Each number is 128 + 24 x the weight over its row's rms, rounded and kept within 0 to 255. Layers, rows and columns count from 0. Numbers have three digits each. The size before them is the row's rms in percent of the matrix's.

# q: layer 4 attention query, 128x160, rms 0.133, rows 0-54,64-117, columns 80-159
# k: layer 4 attention key, 64x160, rms 0.14, rows 0-53, columns 80-159
q0 108:134122146154136119081184090117103114128176165125151154176149120115169116155139145143147172102116146130130154084165119131139099140155121112118106109163146138114090117135137162168097129109112131105175146138108124141139115094119106110119148110
q64 092:119108130165126126094187099135139110139157170126126159142170107089148132153092169114130163127125148122128153087134158125120113138166137130106089126170161128144094096120156155172094121143129114117162128131128116133120106111125124123123146098
k0 098:144089150136094114107116104102158125114094140104127155137155130116144118087085148136097133162107113090145162111112137132095131160138132131137113112183155136143123100138158147162116121132108079098150171124107134121159107167109134106101127158
q1 096:131106087114124136126134147152112129148147104127140085170195112123131138116126148103137149133140172104089126129066154149132116121136088121099110159149148176123088171112111111138123105108142123130183138147129154137141123101118154113129074125
q65 102:145110077118124136130132136149074129152136134155146106175175128134124133115128124105136116125150177105094113167070163136143121143123108143105119137136145164129062182124092111123114140115118110132163146128141144131143134106126151135152085123
k1 100:133113101148130113111128121139086115138097149154128112138143093101131153144153154156102113167141161111111144193109130115153115173112114096152113105113170139133153137109119078103150114085117053140104118132127099131165130095119107108136089115
q2 105:116092144073122118147107101152118103096110137112157121120172112136123126124139141123131148125165144133118108118120125127092164168097144155107113136142140140135094118108157140155149136139120124108084188161104178155111174140136074112135124132
q66 090:113099155065130134138100106155102092085139127103156115128160094187132126130113117131118168113145128150137132112161142112096166157107114148095109142126145142117110136110138097180142146142121146102073164136108152131126158156137094121163107120
k2 097:156089091084136121106088132114136105131147114144137153127103108138102157085114114140169129126143182113127130166180131128140127108107144121111110083111110110147133125172142118135136157100136174123101167110109124160146108173122112129116103124
q3 104:113087163169107148138136112116146096145121121130090141137128117105115151145142136136115138130115153137125130145118153108155152117110085160110104146080131154132094120089120129157144105174163130077113083137118113107132144169087130091125138123
q67 095:108117156194117168149146122129162107117127125115129150130131124109133148118109126114132148127129165156091099159113132102136154129118087162089105131107138151122072101111137113121140139171158142058113099136136122111131131191088137089119170087
k3 100:159180138134139119142149120156156129108149093128121170146122133128123150095105138155131158125136161114103109105114109060090132121093109111085093146130147158113118133132148128130156127119178155072121153099154153135127133111093107107128150112
q4 105:118147107115124116119117135146134094139100161127137140081114130136130165135147112121102109107152147152086156124114166133165147165134141130113149139104116146135125145110178161079166141144135097119161115128140126087114154123119166116136083110
q68 092:137154084123114099096132140139135081127126183119143152089126120149123183164113115147090139131148132143087166113127166116156139168159129116136151138105117160125130122151170169105183125166146102130150114134112129118117150100129162120141103111
k4 100:112125111121121095200159116157150056119155161112134096129130122125140150183099119150136175146128159160080160124121146127131119134099148148119151099104121174162147102099118134107130140126150070154129119104126072155126120101157130145137148130
q5 104:142124107137117086113111061109120130163121121109101142083150113136114117153108097126129118117179148094132147118143135134107074109114117115107140124124073091095136126128145134185157179119117127132137128171137182128128120096110136122146151102
q69 096:117102127169103107088110077107133118154130122102141143052138115126112134110129105116096101105187155094131137097169159137096103097109108123111143141114087102095166147100149118169140186104109131133127122171119162125150106125129110130151141097
k5 100:141131101115122080078190123135079140104138082148158160078092111109099115124076122136087093106109150116161119139106140109138111097137116116135117127138136106119125081120134134124118163136146098104131130168141147115125149121137109139129106138
q6 114:128160129138131147170137105072061119090134157153096102162177118105145128104138113142103139142155102131124115109103137094132112125131137132164126135102119115107139091134119130128162142141147157127141166167140135124173139138163121117118153147
q70 095:122140139139129170150124088070097114090117145179098110155183096065136113121146117142124100127180115121153170090104135080142120121118159128153152155085118120101128111118118127131177128142149127115118155165146135130140145157170142124126145161
k6 103:155154065134132135140152114075123092124075123143088116156183112118118124137139128146123136127140128105152151142133128057140146154141096138176148140123099092126114126119135156121133116156141126086149145117131117150144151153156105137169117105
q7 109:137128124127095123153141112108128133152159135143083160127124140104094170139117116108114131176142070132095097144115116137111095126148143112073147139106155110137133117090098149117086126110133130117087169112083143124175149128086116134104117141
q71 092:130127144121090123161170121117111148157147133127085147137117160123106155132131124136122135185155101112102086143141131155149106112156147097089143146096155120145125124080114128130104144097100128112089186118083148131162123111056139127091151148
k7 101:096136138104118159149193143149081151102135145125100135143106129088140126079121113132109096140164125076132085113177145143147092139137102114141103130125113134171101147141126111105120148141150112161147172122097131173132136133083127126141092134
q8 105:108104073120111137107174147159115135087179134125099109117129131125146116090080096103170128128172147110195109127118128126153155116103110131122112107130136123108133178135147149141085122139149097125111122119120094141084103134155106070105114153
q72 095:157115103123141131115159134139124084127156133112111094137133139139146108122079073103185117140186175127185106115128147149125116105089149082141108108107104144129155166118114130138091129139143084140135106133134103131073090154121134092111113185
k8 100:133162118108135162121119134110098102114168077115113100101114122134112131116093098139147105162139145148119148115138152108149147091098105108126150115070133153118117131154123134143102132122162125120083112090118119110088134142080140092102120156
q9 103:098144172108079127124104169149130121140062112125125121098112145161125132141134120119113074140135151156142192136087137125085117161149133119100128118160118144122125106136151154141123156119150139090125130155166116136118116127100119154134097160
q73 096:128166175115129110119102144178140117131110118099155139115117134164117113173118133088140110185151153135153191148093129148130141171166119100126135120145136113096138142144170114118141139165176120104139150129135106154127128148134118171141115150
k9 100:091158139101136106125119144144130113126124130095118124126110121109100154172126124084140140176151118166177175135092125097128115159170154125117182143114129168131095112171123123087182151159171108095169134084098117181119128134139111129107110137
q10 114:144150122183120150126142122128161136135130143102123104108177147128124107143142092149109103129149123116112099149163145106124131117128064158127141136127137126170122146166145157144167102169139099106113141116149155127085139124152114159103136117
q74 090:154149119170137108123137155107138142142126114130119093109170157117121121134141120154117126132141124116133126159171163109126126134142092158090126147132137119168126131177164146122166129161139107126108126120133142130102170145142099171099132145
k10 101:144149116109171147100124131140094152099137162148132117142154177140130129113157116141130104180119158139125160100143126131140131129110122142114104143133101130170108132148117148117124133138132106157092124126122150131134149117124091125142115159
q11 106:156089110115085101119129090132155065109137162129111128110099122110122134123181144145096106078116115179124114113131085110129094184101147158117083166110135098162129128111166127154122131127124089105127134122150141137137119121137148159113126111
q75 097:153113109109112104121134082123140086110149151114111130139119121107129136156174164161100094089112122155122132120147076128101090185116171136099137160078118113167126144097155120159107125161099090105136135133126110144116100126122139161126132125
k11 102:116112129132104116103128129137102139059134088086110131155158111113114161128181128131088105085139120134141120109137111134089122142135131160098177166102100124093094176108132117165126156143144113157126144140125119139149102149140112127125130107
q12 104:115145120145160112114124111099177122156078120140169142103175155129128113148139099156111119089142158131133117109133143116161145131144172119095127118110110185111094099137131089131129122110149147146131106102125145143164116148130143091123114123
q76 092:141130118102142129118142112109146131139113128165151134121171170128122117136137101169145077120149135124118128141109172108152155138138168111129151116133109176121103099121136062149114139115146147132121128102114152142149103128122153105127106109
k12 099:202134125117104108129140102104144133124128145132156111143136127101116126149113125135113093113137154113097162142131184159137120100130147142108136109132108159116119106157107086132154084116146146138165080149145148141217131110114132125110136108
q13 104:101163139091135147124144128123162116141096143149152105128114145155134120093107121154118092071180141103124079150151144100114116113117104150133107117078168154147146122138124150166133117127140121096114110150126095143154134177153159145123092086
q77 096:109152139128133135150147122117147113143107142166142114133125142141153122102110124134100094080177146113131096164135124131108156128113089163138101107098176145147167153112105173170129118123146128120100144138129105131148129178147158118136100095
k13 101:161123150146112123142118128117138125106113107143164122116147151129106151127105115108111123109168154099157137114128134108130122174117118166130120117126182131112117128153132171148134108090098150208129188139099133150099151118143147122121115120
q14 121:103132159137143118122141135155168141103159127108092131130183165132114132106136156136097118107165104148130175084122137160130132133162134168130138103115110136158136128133102124121056152097102145121138110113117115123145159160085133141150105141
q78 086:134109159145166148117109129140159121115126135107084120100165132110124113137158123145103093089162113148140193095150133145120106122173128135164158133118090129133151132124106107089080141066127149113157104130119129115154153176097125132129090118
k14 102:138179104118094129133119146105153124110174166142080152102127156161145117146136133076096141097147148113149172080105160153148126161108121149169120140104114123095198151122152143110129113129147132091186159149136108100160161141114121139121122130
q15 116:115113130094125132133197084088161121141126095117128113159159125133142102139130137143142122126140129127145125097135122120089139094132102112110108130128109135120142111150139139159123155141130142143124112108162157147081152134118120165156153166
q79 096:125112156086114127122198121103154108142109103106120114157141124132139113144133124152167116164138113158124140120114088116097146108126148109116101118135116151154139115131161154170150126124123127128125132108155138114102146127126103146161143152
k15 102:121099095105111116179141116111156117150093110118148127124079150109153100130151105114133106153134088159113124142188139157107130148139118100122144166169134137109109139137094163187137114131145103134106159074118119135129147121090095120137152143
q16 103:170114087156124171141128131122153115131125153114105167123136142086104138131106120125107125156136178098154113107126103152164104140139130130133122085126128092137155147119100147117109163113158139140120132117095142078140088111142160131145149138
q80 090:155097125119134183147120138158139103109141153102105146092167142084067125130097111123111113162137199095152133120118155103135123143146143146145112106123120082121152117096139155099109159114141135113144134143080133091140113143135160133166150117
k16 098:153123138107164165130120138155132099122144142094124149092140115079108119120101097130097137188128138108090090133142153135128169111120088153128157147148135107128118134076127152111149163125165064099096158174143138095163128121126160144138119132
q17 106:079116129152103141123130088096114103152149165178152138164130157090109087134132138123109138107140129128118159160127128107149120113167134129100128117129158085125141137182147149166142138105112119126106103111137130129113146122162145130130120116
q81 095:077112118178115153144114084103132115171161142175136134164118125091124078145131153104131151098139113136115152147125106125112134135192122141130159116142145097118130133156150168128141127100148131136135108117136150130093151113168113123119132135
k17 102:136148149124149153137073068121152086151162108137124135158112148098098088140149138112158202150165122150090098081130145122128152114147121173172115103142135098137139141110157116129139118116111110134110124092148158130106111139144134097118107107
q18 095:158134134129137080114100101105127195120147170133134142126121139094114092145102085131184126100130088113134105171106133141121158116155128141148142103100133140114104169171104132129125150144109111110117072141101123163116101093139093121128151152
q82 095:145133170098122107105107119111115169124149158161118156132134129097148116141106063145162121121145076130104128183131153131135150129151115138138127090097114131118061190141105125140129149143088115125113084123129120155119096130109108125136142176
k18 097:146113155101099164113130133109136159135110153143128139140111107114112113162144087122166117151124081129110125098147182137136176121145102128093133070069104110126087134145085177139112125147089125113177147126128111136055148129127123122132169140
q19 103:149111123145084144125132103132154123109127117141146149188143160162145098135120142142172124089109133123125146137118132166130130122105067105108142138098152146075172055113131096121136114136107108133138148150115153138105116120140136161180151135
q83 100:133115105161092136147131113137157117117124120138152132174146137119135106116104142121146140086112121132141143137130147160147128094093087108116126123108154143086184081099127102158090146101097106110138141131101170096105100124149140154161147150
k19 101:096167111150114144116136105138163117075109137108164101173079167103117113144089155092121123165119117120146134135160136127115123095120118060115121139149123109096147129102151096145089155075121119147120136151104144100137088115123134150124139124
q20 110:137074093133123128125087143126121118122114083155152102097094140128163143133156104093156132165107120119173141107096117173114135096136121135180110209120106112152148115088148202147140126122150119127139132099159145150134142123135163067136107100
q84 093:131058106144125135133076149127122120128108100158144129093097152115170127134157089113157146141101125074165184109122126159099141108159123155165120201128108140166136148090147186149143132152127136119106145083156128147134137135124140090109090118
k20 103:138093137128137133132115099159142125145134102119085081106078081099188198135162126136112137095083111104143178147104152152102131108111143094120113112137141136131107160086130143106166146140148158148105099097122150112156136123158113104121132144
q21 103:135133145144084105112173144150129158089130111149149107086135065120132122118150131139151117151157129141166113142082148140156161135096114164130127128111119070134148145117123136143134120082137128112144130146105162096135071101103140088167152099
q85 093:117125136160112128107180133147148182111136105144147148090127088108119121114139145120145130148131140147147076119127135197170152143126108116126120113104134064125173153136114136126119104085152117134116113151098139150138099076116144128168182104
k21 098:104119145196158174107159123134161117140124134155111079117162113112093110132158147146139124132126135156117098138105142143173161123131097120147132163141144154142139158158129155111125149121158110167130129156145144092137109084099106151091192135
q22 106:153158116144155094135115123097147149122157111092098128140089133101166106138131144166143139110176132109143119106056107136083109127138110146148175119092122167125110131110175111107151163139137113161090115148155120123124122159128121130148122127
q86 088:101158111145151105139138128128121165140152097072113131140060154103139106124119160166120152114168146124128121112082072161101090131127098140164157106096137143146131159109153107091185124128160118137069108150153098122118175165138125136143113122
k22 098:117136142173137146168155112127123163084138094121162150125107118116142088135141123137127116086166122144078136103089113151105118117100124121109174101139119122107119148143108127094147102115137147098161116110157122135151130128125151104163096119
q23 110:102162170103156121114106148121117159120123113130158117141154118144152113145057144118116114094111141125126101125116146124082146136117127160114170131125118102137123102110159125105134114144101107158080067126121129131116125170125129137148177104
q87 091:126145172104169102092101137123088155125090116119174133130191087118145145149080139136126128109134157113130101118133161105121132144132122139082124133104124097122141125110148110133141132142117099147112101124129126114104112154112129143174166113
k23 102:134121173110156104140125101162133080133125113120134106117129108108137132127072144074096114096151117093077120137151131084141110142129104126112139136082110128128149117150135146130144159176064133117147118112130130119134138135141160101164120123
q24 104:126126064085125142142111121106128131108153074150159084118163121140135161148106117108138129169122181135121126116128108132143151136154105137111121139142163135095172135148069129169126104149091094115139096116170081130167146153090096163164167110
q88 088:128130066113098163123123095101139171107160093149160111113155132096130126156100120108120117171120166188108106114149133141137138171152134124118139166143140126087158129134073124191136123166093084123148090094144095128135132140104101165150168101
k24 098:144169096154108182131112122137101182153173124142125123130149139138133125138154110096146087138135140129147141106150124126153107134110131103133157155141131151127180140128102130144130159115135108105151132093109124149148082164077123125118120121
q25 109:145111138143110126098133127126080122081127156111126158147103149140115124121163132131134136098176091134126164122139149124104128094083169140117094147124142124148135143183091158119101146136156083152123166124149085154131130143128164119151140101
q89 097:138131150129100139102116118139082140103124105130137156132150135145128154119181167132144116082164093134106126140124161136131109128098165108131097132137132111139131133175082166122099138122167102172127156138132093149111140136141130134174142066
k25 101:147128123136111125108121095122104119082110120135119119139128126149150131134148109103117140111140101134101123145123146113121139142108135081124132081137125108166105091159117116128117104126206117131122119122135106100128156143139165130192141159
q26 112:154137119100126124136105131123109129142114091099130119125117127137074110141129118122109150132169137180138108129166152153119114121111144147167132178138112121109158164162116143106091098166127142129096104156140125128125099115123167139096120148
q90 092:158137128098115140133118102152108125155082085120115100124110132098086105137133138143126162110157156174135097126188164129109096102101166180141105162132100135108168170125102141123088120156129138123100110155114113113135101125112176151106103131
k26 103:128109108126156117106156122151113114131086110113112102145116097150121130135156158150116099134115149157134103121154142124132104120104120190099107104117187140112119117150132163142091115149136084114119105118095141129145096147172146137142113126
q27 113:114079089110148121108114117086113135096151122114087135092136135120127117142155151133174138099168149117162137156179154149166142154110114125082119171132120144120150081139146114118116111134116151106105108149155115130128166115074136129166144160
q91 090:144081081114153124104116118091111118115156136112074129115144131135143124174151126112147110115143106062158148149168133131141125163114087134089129181151121135167153102144134101115130096149118157126109118137147102111152159146085122133144149189
k27 103:113156104113134094117119121137099110102158114141091081102103148106130114158140146120165118144130129085152150066126122124174129121123133112108112154128140088124109102138159135152167122145127173148120131159163058107118144172085139154130132154
q28 108:120095138171136118103152114152161156111129136104098161120169089159134124140141086083084156132151112123096160154114159171126134129140103119106125137170142118141108130136126119103150135146131136169138159146104100139118200125145123129124140167
q92 092:144072137177130144103127116131144145095088136132097139112147099132159127149152093071103139135166103133056156147098121175131112110170140151136122132133138108113119122110121147110167132119140127175130168146113067127117206120133136131156128137
k28 097:108075086130160177127137108125133110126115141120135116124128103141115160106095117110119138109147116121076153101095107120162121119146164121141130102113103094092134152152126132157168110110112104156105131131103104165147129182095103130168161153
q29 108:144118134146103144109135127139158117092131110138135151110057126121107107127122142167180112140163158126138100101122102121160116151118081141132099124146138100132126090119145145160103114111136111144167094114067119107118158091133146136116099117
q93 098:127112135175113163106130087147170126118153115152159148138094129141090131141128155125169109147170142129150110095145123121137129158117136135112138142131145111118128114098149119132093122153133128172152105107081086123127168102146181150095121127
k29 101:149116146184154169156095135109118135099163055168113100146147105141116126181112132142091093124153102151115144131158133144163156113134139120154117137167133127124115129108119128120112120105124156111105140144112123118150161140142126131095113092
q30 113:065118177110098113105116151120133128202142124149136145131114140088116118154149116100110130139150132141151151119124105139115097112093053135157123111131104128128095120141137115144130158138140107133130147124121096069155138100102122097183124130
q94 089:097134169101099103093110133135140126181149143156150149128117125109132110152131118134104141135151152186176145109135117137106127114083080154141106138127093125111087141159150122139118164141113095151136150137134092093139133100093140106196099115
k30 100:113124100061135144092149164145167097138138150119131191162140131116135139180116122119117132108167137160140130097116115121064128115139106117136112154173138123103111157145077085135129095120090112118127111158116082091131124127118109084115124124
q31 110:109132127134112147145136141117138138129128104097154134098147184136113112160144082151137136122122126145103120125116175097147087098165096113089094124106173111125107153139144111122135166137114151165111154106105065123174102184151147116150100090
q95 091:118133137128136157117129133127134126124123104080149160104132158134118130162128095147165149104118145136127123125109169098156086092123071088103129142125165116132096155135127131123113153156103164172102151086116087153183131197126133113130078100
k31 100:093166113128118146140131139159105082125087123110149146110119158159115145147137104133141138123155104111103135094189154087169094121114094105128188143125123135106169127145109119145157128162063132159132127140163169129185119133143112093131147148
q32 106:085114122119101151119140153153093205154154103149167088130153142134101112179122149100157097159121070108078123126127127136090103106117132165148108146130145089156146125112124108136172138155162113116119111118106147161118109152114132088120160088
q96 100:098117118113095145115155143126080192155151125138142092154132138142112097174111149107177099172107071098087131121126123121085111144143158177114089117166156098152135119106130090131152132144167127130110128107063153134127121140118161097123151087
k32 103:128118112111124166102173104157133161166110118093137096115133156132131124162112144158127086148108075125083107102116150102132139124113151126123085137118082122135136130111107120125133131121160162106123158155119124116144092110178122100154147119
q33 108:121156101154122128132126122089083144155149116111151129117109071129089120163105110120128135115109139169113168108110062102080146112149130130122125112124094150156097081143143148101108154115143133153108159108094115108173119134103143147140081133
q97 091:129150117157127126169128134087081133177128091127144116129116091113098130155123108124142145109112149152097155105100085105096146111151110143137136133103122155139102111172135134130118140084158127128113152127061089098152102107104145141133107133
k33 099:158121132146135098102134149089142156142119149122137128189145081098122124181132144110127120128144132117100119085106137114167102136122142162146113112161095147085117112137126082151136158129124125110167124106091148110131150140088106158101130124
q34 109:130177101130138101128109166145104122151115174070128104116123128116135182140131113130134120098145123131111157120118135130142197095139141174127136131107109101133127069132123118156117107106118120132108144105120195086130130156110115096089141109
q98 081:114139110113110098145118142131122131152123162080132127157132128118165146102108139088134106073110122148106150104097114167122181092130157155155117132136094120137145087108105130160118127128112127157099157074114204124109131173123126107094134124
k34 095:126136138123084111123112101092084109130167163119178122110137099106195161115122116106132135136111137115104122095094144137159133151117106130086165172116103131083116110150138128109114117118138156122080110109094150117097119120109170165087127122
q35 101:104109096139106076138143129111152126111131119103167140107171175127128120153103160143152117145139135099139117119076149123121123090094151116124120122135095146136127154116086084153141125158177122118120143130118106101157111101147110151136131141
q99 094:096101107160136096142132138106156118110117138101133110143147135147091112138109149127136160125148137114132116117051149109140119084112148107124134111132116177130141114147099090167133136129187127122159148119119110104136096085135099161118124140
k35 098:146125134150154130136090141118150149122145139096127067152126107124148142098101167119140149150168103149144127102117180119136148127108142121112148115085128175184125134158131121152155113118149130112124147164134130114137116105119093144114147117
q36 111:123116106113120095147107124102095110137134101108147111153141123165068079115098143137115119115106098130141112145135171186139115137137112115103127125172065097166124157107169148129112155135136092136125157092165099119133133117130147148110139159
q100 093:118097103123144079152114131087113111122120136114161134181110114177085089127126114148133138134080105136133123126135167181150127189117096098109149130151050124117131161080121150151103165141147143129128144096143130136127133099117133128103123113
k36 101:116076120111132108137128150101108093108126140160152139165117106171108114161091163152129168111113098116090135112153100168137145159128109111148150130059142167151083183114135111154117157165141128129100121178151131118148149120082111099104112094
q37 109:152116165162170126134102141121117083123142113141141122127111128163118136142087117109148117135113123142110087087152105137137106139133128104137146122140127095129115090123112134084107150159066165144132149130133158099120137152153132104206141112
q101 089:142139141137170116151116136131109062111120123140132107116091129157127135141107138152160124146103117122118112112137114153140119160123145131128143110147128129158113080129114112090144140167096164155121137134134159105131124134116138091197137095
k37 097:122153164101127121130123165095124071116119137106118129110128134147154121124116112134165108112098114139139095159111122123157156147140129136126078081156089144111119098118146077091159115174121128131125137154123137119114113137086115105151110104
q38 109:129143129163141143136112130130140136132167116119190119139124128125145137117105138141143123103141136146119109126114136112099155162132140127146135118141102144127147119127145135102083091132117101148161171113159133170106135123092132190075140117
q102 096:102125112187145165120126138142149127121158138114150144115136118140131165124107126104149132125165115130114082136120159102118167137124105105143123115128132136154122126125156118110068085147107126142149159099175136166130146159097127156078153104
k38 101:129161143178130176117131115116173140106098166135123132116145145157133173137105149063104120122129091120144132142121122150157163142127090156139130110124144134153091122107173107164133139134137151153106114136152111163122137134120139109129146147
q39 107:118146164108166120099132145131152120138123175095179129102156110172079138124162173136126118163119119116093135148177092100144104096090139118141132127123125120166141084150064123133176116131134147099133137132092133139106144138128143140117182147
q103 087:117118157125174138110133126116155089136126152086145152117146119169065136132124182152141130161122158126139132118167108113131084075075175085133142125103132114163121122121067130119133106148150104110120126119133138156101160137102144125107146138
k39 097:123116121136150105101154128076134157123153123076089100090087184174113136122103162157109151154139126140147116126141137148121089119088192120117124104096105134186107146153092136127147137104104115112143119126127153145090126115137124089147107112
q40 102:164157129103093128128087132145139152130119149107088128139134121156141146127102076156113189122120098130134051060098128135133099151132133141141113164171130151130130099124134175142129131100132127149107065146129122113110128174132095120142117133
q104 092:148168130116086104136125132130151144122124138113076140166153131165169148125099114126154187146115110106114062086080115156153119125130133130130097156184152138149105097137158180112098149103130101143117110154109107119126133135121077114152117118
k40 097:165147108118075154142124152111137121131107124072079157166163100143153100143088132115128139121128138119126077143127099151156111136112154118066120144151169116122146100165127185111085137151140145111106128140105131147149121152137093073138112112
q41 100:125151144141126150131125104148108145091169134096146106160145124128130148132160103140139137104131165129148117113084125157133131142121129088170143140132124114144116134110151140162186111139151135146124085117128121152100152085102169132106167133
q105 091:124143125097125156149140108163098128098168141079123075133108126085116141120177088146110140107124161147121093135095148135145106127132126103176130112139116104133106110102126148145193119118140147138143074108102137160124148114097175103105170111
k41 098:133112118067139160119143123125122128117131167098141104143122113130106119142169053108077123144106102122136119121090121116133126127142161103155165125127133108133138112104125178153134129142133177140102120149111175153117134099101199111137166105
q42 100:076132110139092128104091140140106125133088118139139076123155107141133139133167163133170173131183093141124127119140112127120120151119129115072125167152075133109149071124145122123132105152171108163131134146101112116118112135139132143122084132
q106 098:063154142152098122093082139163122150113080130148125112096132093119147138126174147119163150142158112157120101115119109134133052167148157127085135135150067135073124081112129126123142099148149109155140133145115108119108136152163115131137125151
k42 099:111113128126134105110125165146129136096109153140136087109134083137165150132156124143147157118169124134146092116145086146126088138154102133120154130147060142091139121132121087128135143109165154140109120106171116134121117168152091123134129123
q43 112:124167104117118146123114141133159126100152166113123151145157099161121086154167131159109090133104134084144089113133131115127129143134165124101153110099127187160144110085143118110142138122096154135169116128142126071134144119146128173111109136
q107 092:138139124127109115122095094136158124114093141147098116133145129129129071180157144127124079140104126098136108094125151143104142153111145097116138110108108168162170111076100140117136140143100149132157131129144114112152153121129133153110112139
k43 103:168157114144163096146114145124145094098129109145143107111133134090095093101180084107156098106131105123088164094127153136094111122100117154100122127120131128138155100112132104157124148138103092146152128146116109127166133103118081151111087152
q44 110:131149131092168120200129116141108094096126113108138122115158137107127163156154079164124117110161102094125096108134134158116112129144123143096110119130150156145124143167136100119119159078144086101182131146077110114132165157099172107154182150
q108 092:130143143145181100184119114127145083088141122080148146120146136130141180153143108143134113142142111096137103117137112163113120129166112138111102096139151140135160128169150102126138130084153087115165127147083129108118129142104152105143186188
k44 101:134130067135123107153125126110179123084142165116132181087129102089095144106124112158161115116132100136125117118165118157146145148185157141143122132137128121121153096142158132151150119091153100112121124175093119109123112138119151131188155152
q45 104:115131128096134091155118103100118142158140200112164131117157124143095149098148140103143162130133140110144145177159144117131122094136096142126149135156137147159130167135139135148099133141148140084113141116126106133138179145177098144139134130
q109 091:154132097119124095151134096119124147161130173115182135119110133107078163093148139112123162129104165128159119153168138132123109087128080140139129158169127100167125167112158135138101132131123135135108129136129133142143174151184103157143113129
k45 098:163117131137102087149124131121130160111136114119173111093109128111126185124152127108120192173064141128143066115163153113120133118130112139112158126154112172146164113119139128131080143110124132155124146161144123129125210194145130082129148101
q46 106:110102136127176127141172140097093101140122128094130136092140146115174122110119134120112078106175135178110114119133113134102150122079146148124082106174118082160155161107133136104117152111095078151155103131155140089131141129132134126149126103
q110 094:121101125137166151163185168106092144146131124125131132095144154121148119113132126115106094119167111143114110132140122103114139138091122143111094095165129057161148169125139130099073147149098112161138096136165135110147127130126142102137141114
k46 099:169118136098158135164169123114089127118088153144114113115158123150154127117123160114165125130111107130134127127104118114175145137142116109112160082170111101114153160115167115095074106110116078122084110091130127118167146099128144131136135147
q47 105:116146092129131133114126099178093138136162095133105126143119132141145198181107071133132131121105125115151105140187108083117140148082181152153155082102121124148122132132176128154132123135143109148127128109187119106131115103089142130114132103
q111 090:121170076153160129103114075146118134145145112150122126120092100144131171159120054108126154100086121097142093161186097097156142158101118117167139097129133118125115139120145128129139117091149144183146154122179141116145136106114151136129135128
k47 096:101158071118139133083068111149114134129100144097133115145117112123144139138143113139118106078103109142111126117127114173156113100113097112131099121128122145136099135153119140095117121138092105149121182129116136083139128132140167152117152113
q48 116:146176144152134141125114131107101133160117147167139118144162116125120136113102155096188099128112163149125100132138116147121101142132132128110127150112093121175126107131121155124148155105186121163147089134132133145103183111127115114158123122
q112 095:148174157142119133113116152105119122148139120147139113147159150115119128088109129098141109114128162120114108136115113126135087132119122118116119151112120140174115121133126177134140157083158108138114129133129112139126182125127098119173126120
k48 104:101110119130101141157157117132101107175107127177132116146148105122084136130126107085137133131108127133137136109109139136149081150123142106115084157087119178145117110125115143122108102084125108109133123109200167101107159160128105155141121102
q49 107:129107096116119095131110124161136175159124098161117101131147167144123158147132103167122100126108117128110122111143143161135124138090108135153155105122129080097079109176135143147088061142166122112136121085060110099118142118126084101151087111
q113 099:100107092147135094148117110138128194135132115149128112108148170151095125139160101133114099126106126116118140084134149164104129159075114155135137101099122098104093122141120149163093098135162117112118107080085101095145140126146093103145085095
k49 106:147117113119114130099097113156101137143109165143098130112150139134095095129110104089120103131149103132141116117164107112065144138113117119128097140079097158150132151137124128135103119114116186132093082133087103090115150136144127120121095101
q50 110:140143111127111121143129093156160135122126136152105089139164091151112102164107169120105129152113165090161100123140079100133139082135130142096089095121121100105118167171155089108120161154147160119129153117116123115128163112136167137114147117
q114 092:131147121095092119154115098153180137137119149144104097146152079110130128167108169115124124133137171088158110100137069098127145083139131142105101114107104119101111174108150129087137130132137162136112150111134104157140157121132142138119130128
k50 101:113134123089148086167116083114189156127124112160134123113127116116130104147106121152099096143141179143151115122122105107167124116110127168083119153102130119099166131103100112105150143105122122116134163085132127144121143119112178115125134127
q51 110:068125150127145142124120146154136130084095134114128116164160142096104110174094141137125161127122138139109139132153156130117113117098108125101132112117143096131136107084154134103101066110134101112126091116117122165161132091115137129102125127
q115 091:065127146111133151122121165156133119072105133106123097150150134104120102176098129122109150141130175176132139124148161117105111101113113127110126109113137111123114096084153130091112095123129101099125075130121121142155153083128121113092150125
k51 102:095129150137121130139148164155102138082111091118130100158152115093106129147108108097117137107106170155137163102190124133112126107151115168122139109117114117147179101112136097100133099162093184059078148141135134158116167102117150147140128140
q52 105:123155149156151159132110136161127163144090166107156156142112114134153111099097116158150138117140111111176126128106092101104118153139126134094135128134112138158133121131142136174113115104107146074133135108125092103142126161110163081103137145
q116 090:132144115141137171142108122163129133149090134124163163130126101117165106100147140167143130102125110127160126148137124138100125162124130132090145189140104119136137115120141139179101135117113128092122110097136092095140129188129167077108121112
k52 100:156139169113102158134100109130156136095113125126129157092102105123148127158096140164106154126086115125170160160138146145129095156113149152064141169114085126177124152165145137179128116117133125105130098142122131117136120160123132155115108128
q53 104:133133135133144076086129117124154161138089124111144115160089104130108128131173096114168103107147172126108131130129117103143113129164097126179156134085143118137128174081177114152079108116143079144106125114143126112100142105127112112135152130
q117 090:131119131138129079073131127079160171132102125105123140161115107139103117153166120114174103113149137138106126125131131085124125148151095110186130122098106119127130155117184120173069135133134090140132118103126140112121100108132115103132125131
k53 101:163117120165157126096154123102131134118107078132116153175119101154134112146144140108172101117118095103110121109127115082079113136085146130129149105121110176099129127149179124140137094147087084131102138115105148084109138131121155111115167164
q54 111:156171135143140143162116132143119145169134118165091108139120095142141145138115079151090120103129117089153157161078172173092125118121119107134120134139143113149136123135130089130116109121121115080125151173092091106086143108115130159173121087